python train.py --n_layer=9 --d_model=160 --n_head=5 --n_kv_head=5 --head_dim=32 --d_mlp=320 --vocab_size=2048 --activation="tanh_gelu" --norm="layernorm" --norm_place="pre" --norm_eps=1e-05 --positions="learned" --qk_norm=false --attn_scale=0.177 --bias="all" --tie_embeddings=true --parallel_block=false --init="trunc" --init_std_qkv=0.0395 --init_std_o=0.00932 --init_std_up=0.0395 --init_std_down=0.00932 --optimizer="muon_variant" --lr=0.00244 --beta1=0.9 --weight_decay=0.14 --lr_head=0.00622 --grad_clip=1.0 --warmup_steps=200 --schedule="wsd" --decay_fraction=0.773 --decay_shape="linear" --final_lr_fraction=0.0 --batch_tokens=[16384, 32768, 65536] --seq_len=256 --doc_mask=true --train_tokens=113300000 --steps=3290 --dataset="wikipedia_en"
Each number is 500 + 25 x the weight over its row's rms, rounded and kept within 0 to 999. Layers, rows and columns count from 0. Numbers have three digits each. The size before them is the row's rms in percent of the matrix's.

# layer 3 MLP down (transposed), 320x160, rms 0.0727, rows 247-267, columns 0-159
097:494513492470544526501506502498482501518473479540502495525486474478507507511508512482456485498506492506483508518506511518545526528494449486518501467509516461503491489534523520465470491600529535475516491539534521507519510486485483480488453509498552528498487490474471479545514473488510480449472526469491538529470502493479487531505526457504524500503482478523538496491476563484464481486504438514503497510515505501473474491459458494479515515505489535508467494504516500528527449535481540
097:470498491484503481498494532457497503460485497496482485528492514540442480478492488512508507501523541493477502478477483467520485469521557466478530542500506481499502535498502485492465500527520534472532473488498524479535538451487506536506505482549530522466471479513530494449467542523497475484479539516450511485483517536506476525458550496508482503562445524499492527486489474511487472491442505538496492479489509516507474497506516502497539508528546502522524471499490523507521509479529540
088:508507512561508490541494529502473493530479491536497505512506491505486479459504501445490532541414460514527540475494493464480485520534460483530505512493499473500527485476488520524451541490484493543476551487509492488493470514522500515502458532476510475482517517506487497435500495530500516559485526490521498478494463512519506537523513496438496508484508522547487487453505498508503494482493516514484544461505515484530476516495528504517470502534478500473479506447473478509513517464503513
096:488487513436487521508481480574459528521497539471476491466513481473509538480458485455530506502534486518454493532481484537542471491526522510476439526506519523487462482495513500483513491526487502477510486489478496502508463458461505499505534521481495496492504474480496494510499482540449479528473522510530501547525492521508459525523524486503493516490496477485475503525524542530511525485523478469521513503515468533471530538497520499506535525470482464468505540556485531488480465492490490
103:475532486539517482488487486475480504490527492515513541510535507500473496452458501473494457512503526497489512556460486483513462503455543490483493533529479530490525538513530509518518499494475487498488480508482508473482527521497487478463479544486559475470471535476488499533500491475453488493514501453479497452501553493485503491465507521504540515489520502488491522530506467496541550514590478518495483502492509499486487515522571456499500484495484515470515498535525475495522522518499493
100:510544487491464560523492454550440497492496521478507463507505480494494503489505508501495516487525485543538517527482511530515486460516504503453450521490462527474487534503460492467503494496525504542449539475441477502492518512482503515462484552482496510477496522564525541509521509466516489486500507483464450508488500482460486503503518495491484509479495557520509534505504511517521509466491568536495476512516499503505507542493501509506486505526546476507490471472500508508495451495477490
105:485485512470509482468516523488483467511519552515464468499507475479515478469476479496524551495492446529482496529497553509489527511528466509526517508485481501510492484518501518507523482513459507495509467477449522493454476446510531472553495511505517526473483508518531480444505499489519471494493494551481476499567467497498481530524437513500495532514506473513550498503534510499530466503480484499480514535518456505531519505507515457481529519478522458480500465520527506513505477512545528
097:523545495475488494496408503497468517512510480475488493481447477498515516485526509500482462499505471497514505517505524506494552483547437529513479486506501475497524572513519543470533538502478514508480508491479460509516484483493520515521515498485495516509533484547534488508506498476538500525495512514477472516513498521501481502473490452498515477472531507488507536504498472507455501469482487487498483497517476470548453500555491506577490479480529516522511492487483556514469465470510498
101:505519550526499479495517462532525498530479475485476467494520454546525476505459476514550495495475482455523522492475515505479505478453527480527512507510504502497495517512495495488494523472486527529525515496507472539469499511525463520471493478502487471500518573508501531539514496507494515498480525543486517485493542461490500484468486540499450482486550509506487529521478527519493518529441455533548498493514489512475464477466498546506481521509514469490544488484515460485514469472475459
092:525528494507453495488504470516525514498469482511483504497468490455495524492502511470508527508471487511501511490498488554519504490496508501433476512466460504474469497488527511520516510504489485472464520520487502508500501483484505465513502444513512461492527492510502491495508488542490522482556571497476512490494455509536519494523513530528507456457535468485550493519471549532517491499512503451507521537487493535526521473535454442505473525522500533493526530510527502518542461484480445
102:485512493496500502488504507521469535517500514457533468507467470521483471494537455524477515509451522509545513498525536508494543503511487518483503493522504536513483480501494496488460544545516518474469516472503451479512503485521518502474505504474536534519481513486466548487483468542462479496485547526482495523503482468548542499561524508513450523508502486529453502470486495470480491497493489452446481486480497520466558530536511498478494546512492493506486459521499488497492475511546503
102:471526517539511455462512529481496510500529476478495503486517543460491533455511481526476521495466554506481485475506505530511506512473495441500452528514526547459499510537475492537541480510481471490493476504487498530468498522541477512506508514471443500509514472524498510497541517532507497491502521505499502530484491483497462524462474524518438521483526537444501506430478483514484537531493532499448531503517513482509500515517513465523506475503514476480484534503523500513486525482480528
094:504491509527517455473444452501481476491489469464485495528493488498461500475510477511495462515504470504487530503511541460583486444512490510478492529518497542549536523556496523489522524513517471486506463482490550514452550511525522509541549539532457520520519504547506500449514507480469497478459510529485496514519490515505474462492517493505479513514501488519523495490482489508485516483485461496469483486497512542509496461491478472505483501508519506467504492523504501480470527522509536
095:499500520497433496504525508486538519558467506517457510514475489505510524494497475512534498455510494522511470484523537540468509482509514491485522495424526481483450558461476527524510483534509482477465521465477513510538487478522525523534510500555491501493487502512550503492472483511490482489545455479473509509516478500490505470526555498497504503487534521522491459560491493543474490520508519498512491478474460471469494499482484511486523494451486480500518512449478519521518509520516508
099:569482481529473481508516514506474506479530483482453450523517539471461483513518529498541497453562466475497507535538516530452526507518491529438550483486506463517460509513499545516508500514480497503445528515492481465506494508513479477513466502500524530509507506500473474495505531530500499498507484483451487497478506493480515541523484513533503522526494504479481530509537506490473504503449502479516549497505520489492501491485536529507515446484498490524470516448475499490460483527517480
114:488504529471509514519508516499494523516492511514470487521511529463529545493482532537507519484493518494481489525501504494493519524505500461470492509491458496488492437484495494533445491508495481507449471523528522467506508462507498495546555483518503525530510494505537489461472542580510459548497481491528470472474523478508503488467555496512451490498505531535531468492502495498503544474500512514536498500486508458494476510486476507523480480555509446492516458488546454514499490499483485
099:477470483495531513516518526483552495502461481490514486498523459500495497516532490474471493488489526492538474505513475538472498520505525461490486513523527458525517523538478483531496524452486501481475530481513538515479458550474470470495522459524538492455551438507521491499503476473509496481484535529467485521527464498488504544505457490514488498492454528500503505494543520471502497517509529509489444461517477491542541567515497491485473513511536510485489509504536520527485478512494477
096:517503498520497500505458444489455507499524505495514481485484522489472458504505510522483487495536492504538515556525550488433483490506494447501481479548493472529499521475499488519494519447520535495529543484516533506545469503540510450477477508488564483499529485493496521491513493484536544521515515478477468505541510532493490510507505518497498521501473517485499491482520476503518496512485514508507516476459469513521436476481467530476517531448469528478491450498475518501515546482489527
099:507541495513469459503498496498524479492504476540464492505530483538478514500484479509509458472511503467506491475494515497494473501453491502469473491510501536495514538520462434537471529515452500510527520480472502550514471513521507474487486480469505509494499517484507478521511483555458472486469514554526512475494534484505499497514524531474509456480496494538517518530496501530499446511513526524519535502444516481498455500515518541495516485569505498468521485485539488496536536503471558
111:503472451508514486524516567572521511513483487531505470480481504515498489535500475496508490487492463496532484515519496485510466504503485473497514476480514522497525472442467466510502527467553493508482519512491502527518512514582556505474515480494514485507497471491496485484550473502507455462491475520463497503472497545466535520516504467504508537501476482488483517487524497565445468490487461526510500478522464481531471484503499508493511494541467554513502485485495510503535479498527503
103:468515516526499476458496476491495478482521479494526496501500513509516532512542508476517514523542533486512518484502545499498487510547524424509464514458477527483487431541498493484495480522472505462501501509432475516477517507493522485478534512463512479523514510482537495480494515521532519500550488486512508551510524475466490508473531487507474526465496492520487496520527510534485457530453552485453519466529475522473500504495488478536492482498521508501462504517547502523455527500466502
# layer 3 MLP up, 320x160, rms 0.0802, rows 248-267, columns 0-159
103:542495516507496540501526495469545457513486489505471512521508519500482497497512525475506499551494517452522478459509557507476477474476499506463494505492464507487435460461486460471540489481491494501462493509472522515516518471507516454478516500491464504510508493522509476492518466507550525592509477487500533557496460511514491478500458498519451513487486511513497495512509538464527502493468504521537500510518459533536480519514494479511544487515531514519543521485496507474511507508529482
083:491466496509507506508518532481472493514528502473486468497466438536486473501477493505531499479551498508449489505473538496526508498519519529520528485562521481513528501511486506500529505505484460440512462505514484508533528477503440526457516468548499508477505513439479480511521495525479483495516498517479514522479522518501495519524486515488486490479471545501514489443513511469504508554507531515482460510484514508516506494498450468523515490526451526510477502491497452468507511565535474
100:501470480512462518530521496491520518466506527551523506539450469458525453494427518474554493511525538483518493517493488463523509466506541517514510470526500474525500453489529507508519506511511456487522505507498473477529497493496543480492506505495506487514508549508484514484505532511465487499519511486466501492507546498446463497502466501472492487511483513528533495531533476484530529527478520535537433489475519468524479482530437515524510504498530490493457473463484508514483502485495498
098:445457493487472492484541523535510509522487488484488506522482506511539554509484539463506504494504510493539454511501497510504550534526502474498490480503510498474474451451475484512518495502540515521525496501484472522450498476470528516543494452476497542499536517527470502470488480521528512539556513491522540459505492518513514525494530522525480508485461451499511508454500523443489515480475502509557487478513491510502505478514466492509534491501519465511467561480461509500519497498497513
101:501518490520526509511514517491549489522488524474492550507517507490541508492493509497497477484482494442454485481533492534493485527521443478490457479516503501547441519517485483513493502480532508498497508480501459480492477531502456505495472485494463540537525476515520505519511491469526505495522471467475529454477495469501549550484464507526459538514576521554529499494534491458490483514476471493492496486466495509491548499499518529487523510487485463467521527482473526489541479511503505
108:475525544521488469542512503504469502535463496508510493489504497498514529470443447486489533530480480498489496487501464517484475557461530505517482493483462479455519541504533519536514503432485499497483521527493511504484507496450483509465473517513495527488495492528514525552493495524474472511517470492532505512504458494485481493542460476477519477486568517480504505480495564491468492480527497479508530493491539483473523490479521506515511506533498524500533435501497505543524504498549489
099:518496507489477501493515475472494525481535494513458498461501541469504478509471495550541511501474461486498524471514494487526474512496518501553468521525483508506507505470510507505488506494464500531522511503532492496493497484454492529472511516463477506450508530518478474532477488533530535497548478479517496513496531504546479488546430446464508482452497504519561506501485522489499501525521517506529512523510461450511486498511505530527524450482477435510547500486477480525475529530495505
098:501499505500505516513521472541526529504504519493510518462470487479487527464494552472468507511489483538471514455551520503516475553507486473500518497542460528493496452474505508514491481460547516478503509505537514456497468476520506475447519520485474552513488517496501476513467512457507474528469505477480468485544521491512490524542483524499480532532478515481515507542528513481531527483520501492469462483463529432522480500517508471537468492523511516516474503498487531546519467505508518
095:494500488540485516513529517501486498492507495492518514533509462516546501518541541488430483494478519457471506471482537496509452509545499516540512513520492512501521526441501519476489489481501482527479519493535484529478518512513528489515474487503503512505449471555501464531508489501474507481483487502543458496473529471476463482472498479502537522515529509478529496462483437494484491476508563526506511448527479518523511475522488473500514536545527473512484497515519475494437487479509476
104:492480517468470481452546475500497511482506493485506508502464521486518528472450499500486512500489483469516490551495467489474524516478546503512518510457513544511561504485498473464506474494488468475513500482533514511485497522459503491519452513529447534473520549531504492476485513444539514485502504519560567528504491512514486469475559468501488453463491537550519513488525493482507483480490507507549466490533507475515469507494461478489502504485507533516519489500527495502494498491526488
104:510497457499505494455529494547494486479492566507490539499466529516507506491517509475524524500514534508472510486496454491520465469498550493478488497502462510506478477506512504500485496500509473478479524488500516523485476479545508497486456500467467501521516501475520510503462486535488512486518509452543458525500451474512523482517486476490509519477514535524472503503457472500505457466525526560464539472458541577501523514508494514459526528471530504502504519489527448536496527491524504
094:510457454492469531524517496525523516534491497458516497519502504547475476485513488507510532499470518453481473482469496514466502525509465515494524499489476477501476517505450552468516500506467505511470520509501498469486513520494496501466525478503458546531464535501526507486507506504511480473532498523470474515507491478491505531490546504490512505489477498504533498505548490551538469505543490478483498502489476487490529501483535550525479497484469540448521446468560485460507480552476551
093:467486514492521542507514491505484567498504421533528491459494491466503518503512509456510492532523485482502490490512533472524510523497476510486510509531476488462493458516497504473482505500467543506518481516527472500480516497500440518470534478503516549473500507523482479471494469528506467496503492467520505496552517557495485484529492462540531489501511480486531507517507535556485527494498499509543514515542510498536465522471483524512437494443470485487505462499477475515504530499514463
105:508502487525535551498494495497520549518486552488530553477490462483513462499501510505494498473457514522498506502482484462487491505484535497484475476492481543493537480548471455495477494489509515446517462490506432479500509517484536550484514512460510516525516478519540500486513486507477514492467518486484510510512519507498458520505544504492521478470488536531506497461526509504548487508486515496503482489491447517483510491483512537526535507524504475458473478513503415551533523473498509
116:513476508507512476481509464486491466555525522462493529550537546551482499510519456502450513519494500460528533489508447530487504516451514512492528457517501478497487520503493525514479467485463497509484501478495471476488521504538521486508496501486482492524487521504571482542504501469520477489513506504503522467505558522475492526475485516492488491517508529511480495538514470497480487500452493478554495509505476518504466508461480514499559462519473532575498485479519475492463504502504472
104:547491537496489504512513520518485500520535524493485497509507501479470458499523511483543493501547504527497470506500476488529461517542483502501496509485517463495482490522550447548484483545503517481509499475518520487528508458500497534510501502469467514479542507472495519539558491453516561504508483469521483454453507537463511480532462514461494486459485498538448500505524458502499504528494505488483469516519497528512485491515539509483518461453465481530530502508468482516524478501472468
096:500480514506503493503483465467525518492492480472490491486477517530482521536519516513495549558485485491507485500510505477477455551499488516549489460505532506493459529496503507489505501455501483532492476488541532469519474506497525507465510486469511518513508492501527509457522508532492508534531495455520481451512534501515469443488537486528483485470482469473488466490538552509511475519485518496517507518470455523496561480547535492553523513459558483482473490530510538485499512478506484
084:491490529455476504479485500518490468549484549502528509488461518492487543528478492494509489522474495479483468483514481486473535538532528491512498471465484509534485506527508453500530478497514543494482523511501522527517541485517531509534518533552494514501487462501445544525497504495560520487502507440494480499479523465523505486457491446452546490476500517474477509520462481471509543455506496533494489567522498510529515506513487461509536489502485484487503458502495500507466485494507497
110:499518471529524502460501481497508500503504491466479513529530531502491446504506513474511494517475491474499454526463513525472493500515472492496512470491511498520478516494521485491502483463516528505493526476484465471522554493539532521471493541445471559506490481510527499504530467471512492542480486510538487527513499515527537505510537489479487477493463511511492484457511529485471541523488492555514513493540484485424490501498572503480473506499512540498478531518501436504514461497520452
105:465515480495474526479501522504518526469499486509494529470452504464474547510446506510496542519470486465530517517529498493499540529484514472497476488485474519492527472506525511517487492468514491525531515546467512504531551464446516499546483497496501502529503491504485537473491519517543549526450514470544468454494500532488527465502513539469489475478500482517503523503504507502522495506483467522534488501464543572497513463496491457505461513500430485500488527500499500502495513510478484